config.toml
num_hidden_layers = 12
norm = "rmsnorm"
norm_place = "pre"
qk_norm = false
lr_head = 0.00613
schedule = "wsd"
decay_fraction = 0.748
decay_shape = "pow"
batch_tokens = [32768, 65536]
max_seq_len = 2048
Each number is 128 + 32 x the weight over its row's rms, rounded and kept within 0 to 255. Layers, rows and columns count from 0. Numbers have three digits each. The size before them is the row's rms in percent of the matrix's.

# layer 4 attention query, 384x384, rms 0.0954, rows 150-155,182-187,214-218,245-250, columns 192-287
088:150117091121120106091116164106110128183115093088155127093102110148131126179111111116149097118097109115056116115077112145152143087084191113129146140099171102193154088089139161091133100084106081123135116105170109181130200095151120124130057151089134104183123169105183111099134142063189103106
096:100124141093165093176118183153126115143118132132169176140074070103098109104084171156112149176098150163095120159097137133117057144119132130084158149096065128146156079103164210141072094165198137127075110106172139106166077114122115154075157157120140174097100107160179114108178078064146143127
091:150089136154058171139133120141107145133146136127120168093083115161101158121208062067206136128116139109160108103088146093154121156100124121171150091119128142139166126106119074113129176102157140153172118110156108144162130147132159146127091108136166131117164184091117144153097034137108165157
077:083132145131155113167208109128119196153117136175126130108151127066133199132128176126139143160083073189151142125108134219179147096163186194060130154122171076201143132125160087143072114163109148087111141122145117148143068116081121119152144149083108209077132084172182125124139093173189136129
093:095101134142178127078131196136100134141098186160072172202126167136109200142094156141120146144079101191097150167110062110140108139141144156133113130162196112132038135077093136179156127120103148107130085168098151130194106168105186141122133138077183238123151108137104153142142169145086190138
104:091097136120083160191113123120122119242117114155118123128119137184139068127148147127148191131147085139160130141055145082164144153114112158143140133102102140110110156085082111135106089165173176150131145174103154130138149149137113124171123084111149111128111182222144088123121071066178094096
086:144098145127135086076137180152101145086131090156111149175122168150121088138125125111106116137168155206155081151110128108167171173125155128055147140094152115137169042081133079081113141189128083136124255113160108102161134066174126142128085086100131158121142153114177154107138126156158125096
076:136120091090112120173122120139166065155086131121146102096164159107097133122161126133152090125168107068146147182179098138102116121113144180156132098120123149204105136214099166147167156151127140138111143103149084151167153141140162106130104166082120107175103104149125114185108134173074128152
082:170112182177179094178124142152068103112113113137138123085090188115132115113114089143184089114118093097143109156083106075125165119175142136125161111130145080129163130136145069117122145104173177092147202080160189126096129146088095161149104108113115157108164169105176170154155107133139144101
063:112094191144126131093202136095154131053122071109143147135150054139114146114112108170106106077102090088088123045190092130145099073199098138127152147211142124083121135057113150082172118112187089104084128116146097162148073196168055113125178170129091138093141163103136165130121081157112103134
081:122096132150113121145118129149160131169144176101098147133106196162110153120153097102162141154163074140132175148079118102098177098158141151137076050139162133131119102124116056176123133165107158149128074132137145174137089093107145101128161152150228103154125052169110153086087170143158224146
080:142100086170098096111166136156131180148171125121142161129148130095149114108141122092127141108159190133102133094109120116059148121091134122119120079146070117136112154097104101201107158093139134186149112145108141093111188100104121180137131075106184175144133117143196084153159185185164151057
090:115134115131089108068102124105150120107141085121117183101172184118118116117144138089151095145142136142139117126090135086139153097141120136117126073136120106173093129125155137092139197125065111148092148124170172048182196100128191103123165130073158158154087108117209057136100076114161071089
090:134117185088147151120135071109154146130124184162156076140116094100118071152081135147129169171174105137085124102118114174128116160125099171108147165125128132118171111180091111169128132139125134099144145110092093187086107115135065118125095153152080121104088069170087094145122101152079133097
093:103099137064131123161133084154128120112093086130062093095170181078103097147107168144161123142171069107068122129096150117129162159170113150116159081103119131136131145143142122101125176161153202112117101145140108089104100143137092153190102151107187082148158095109119036202110158117205068131
072:156154136126175171134039086137177106114187077166151098092093062108151092192077132117113096094181130164143155173148151147168124076135121140122120118105162097096131120155116156138206083099107142074138173153149152161110224119140114113127145109132106202132116104158155140172090155130140120129
087:111108112130122125117191142138132165148095154157144129122108133122137094110151137128155154204149158122140131144138173061128123161125168107119097123141164133099076101199084092144159149179168096151161164147121121092144113153167173051136082150135151084119100133129102119080138125082221201119
080:157175111202139193092122096150131111085087138156102085084125088131143149107158151107169124121111079149133106147176132091156130156096141115121150123130132088096125104081104121155097137048151159120129115151139112105072126155121111182118073107134133119103149147116116144126100156094085176151
083:141095115186064127138083155148105089098160143161181171129111229131094155154133081103112143107058155137169089167107079130102141120150118135144151123179137124181132060174164130097121136151106085069188137100131165135130127088148133179086167119143126111122119181100183162137145164106122160160
083:140132123120148160175076072153121195126177106092108137134140086159127117111101106203147107127163089087095150087079149131117106099149096129124152136153097185140152149113098137143150110133081159136142158146106097122138117108127127077134088160074134086187134118182122139132101111150093168120
075:100111107083226105111113153142092178156151086133110164127085098093081159120112124145192145145078146148120098140097118123148164116181125145175168129113048174232103069103159124105140127163180168084163190118110106171086140067114065158077083152141095205139101122108178161083166116108117046117
064:106118100192083135096199133104083138147153098153152054108123119106146144166096136122099111117102139157110141156121135102152156168137110082133181162173077100134146086165157122095119115105151128094043113106119108078135093126115074137131063140105127129061142075133081170089118176133153191134
074:100119168121102095161173165171148059137129068109114132149222103139105102103180162171172146098155102104134152113150130112136138095145095202099132101128146135165095156119100163093166108142113103138168162135122120136136132108157095090082101089150082119146122072092104124085149122140164119119
# layer 4 attention key, 96x384, rms 0.092, rows 53-58, columns 192-287
090:099104154059168117107137086081165146141072131075092123101133117110168123077132093144168102178128144077035093114111114093126124135128120130110126112076071067146125146101126137161149129104090119115221149125136113121095128130135145146149130118127080112109135118121190086120123033109175161121
079:101160101167134103131127140101214150138112128170138065117077154134091134123070116104128137094173149177108112127178169109091139108075107128200172111145121065104131068139160166132085124080151178082147102131147197151129162173105125141121048116160071146157125139165124132075152043150111125128
087:082143166105139147128065107125124096151126094073129112131114110085098122099098161177143200180138089142108152108141094145146085143130156134109084130085116194146180154151145075139033107134131105148144147152123161141183151108139121147146198071155120163134121195151170107130143092164159130069
080:095179159089137182118090094060146152133139099082109108100109144097099078138163119115172151130114085139119102108147129125113132186118146146102125106112160099160113094100099163085127155082120110169153142182119153157161114135114200159091214133125097174123121137144157126173110128101193152128
128:086107129109098162157152109098143099118101151128097170133099103142111129160130185123128101141121096126113255179164138127132107109151139156124042123092102177168118184128138115203114142170153128186104109151138141117088118140104172116174094155067111095138105101162064160132102186112113161126
085:160155135185129076142130135167132157154141087168097116148107095139148156114128114111119143110110160142123066101086168114109143142147132136136149158185111070061108144155158163123076161132129152148103177124162135112152149112111162164117116130161089164140161135121135129076147081067156132182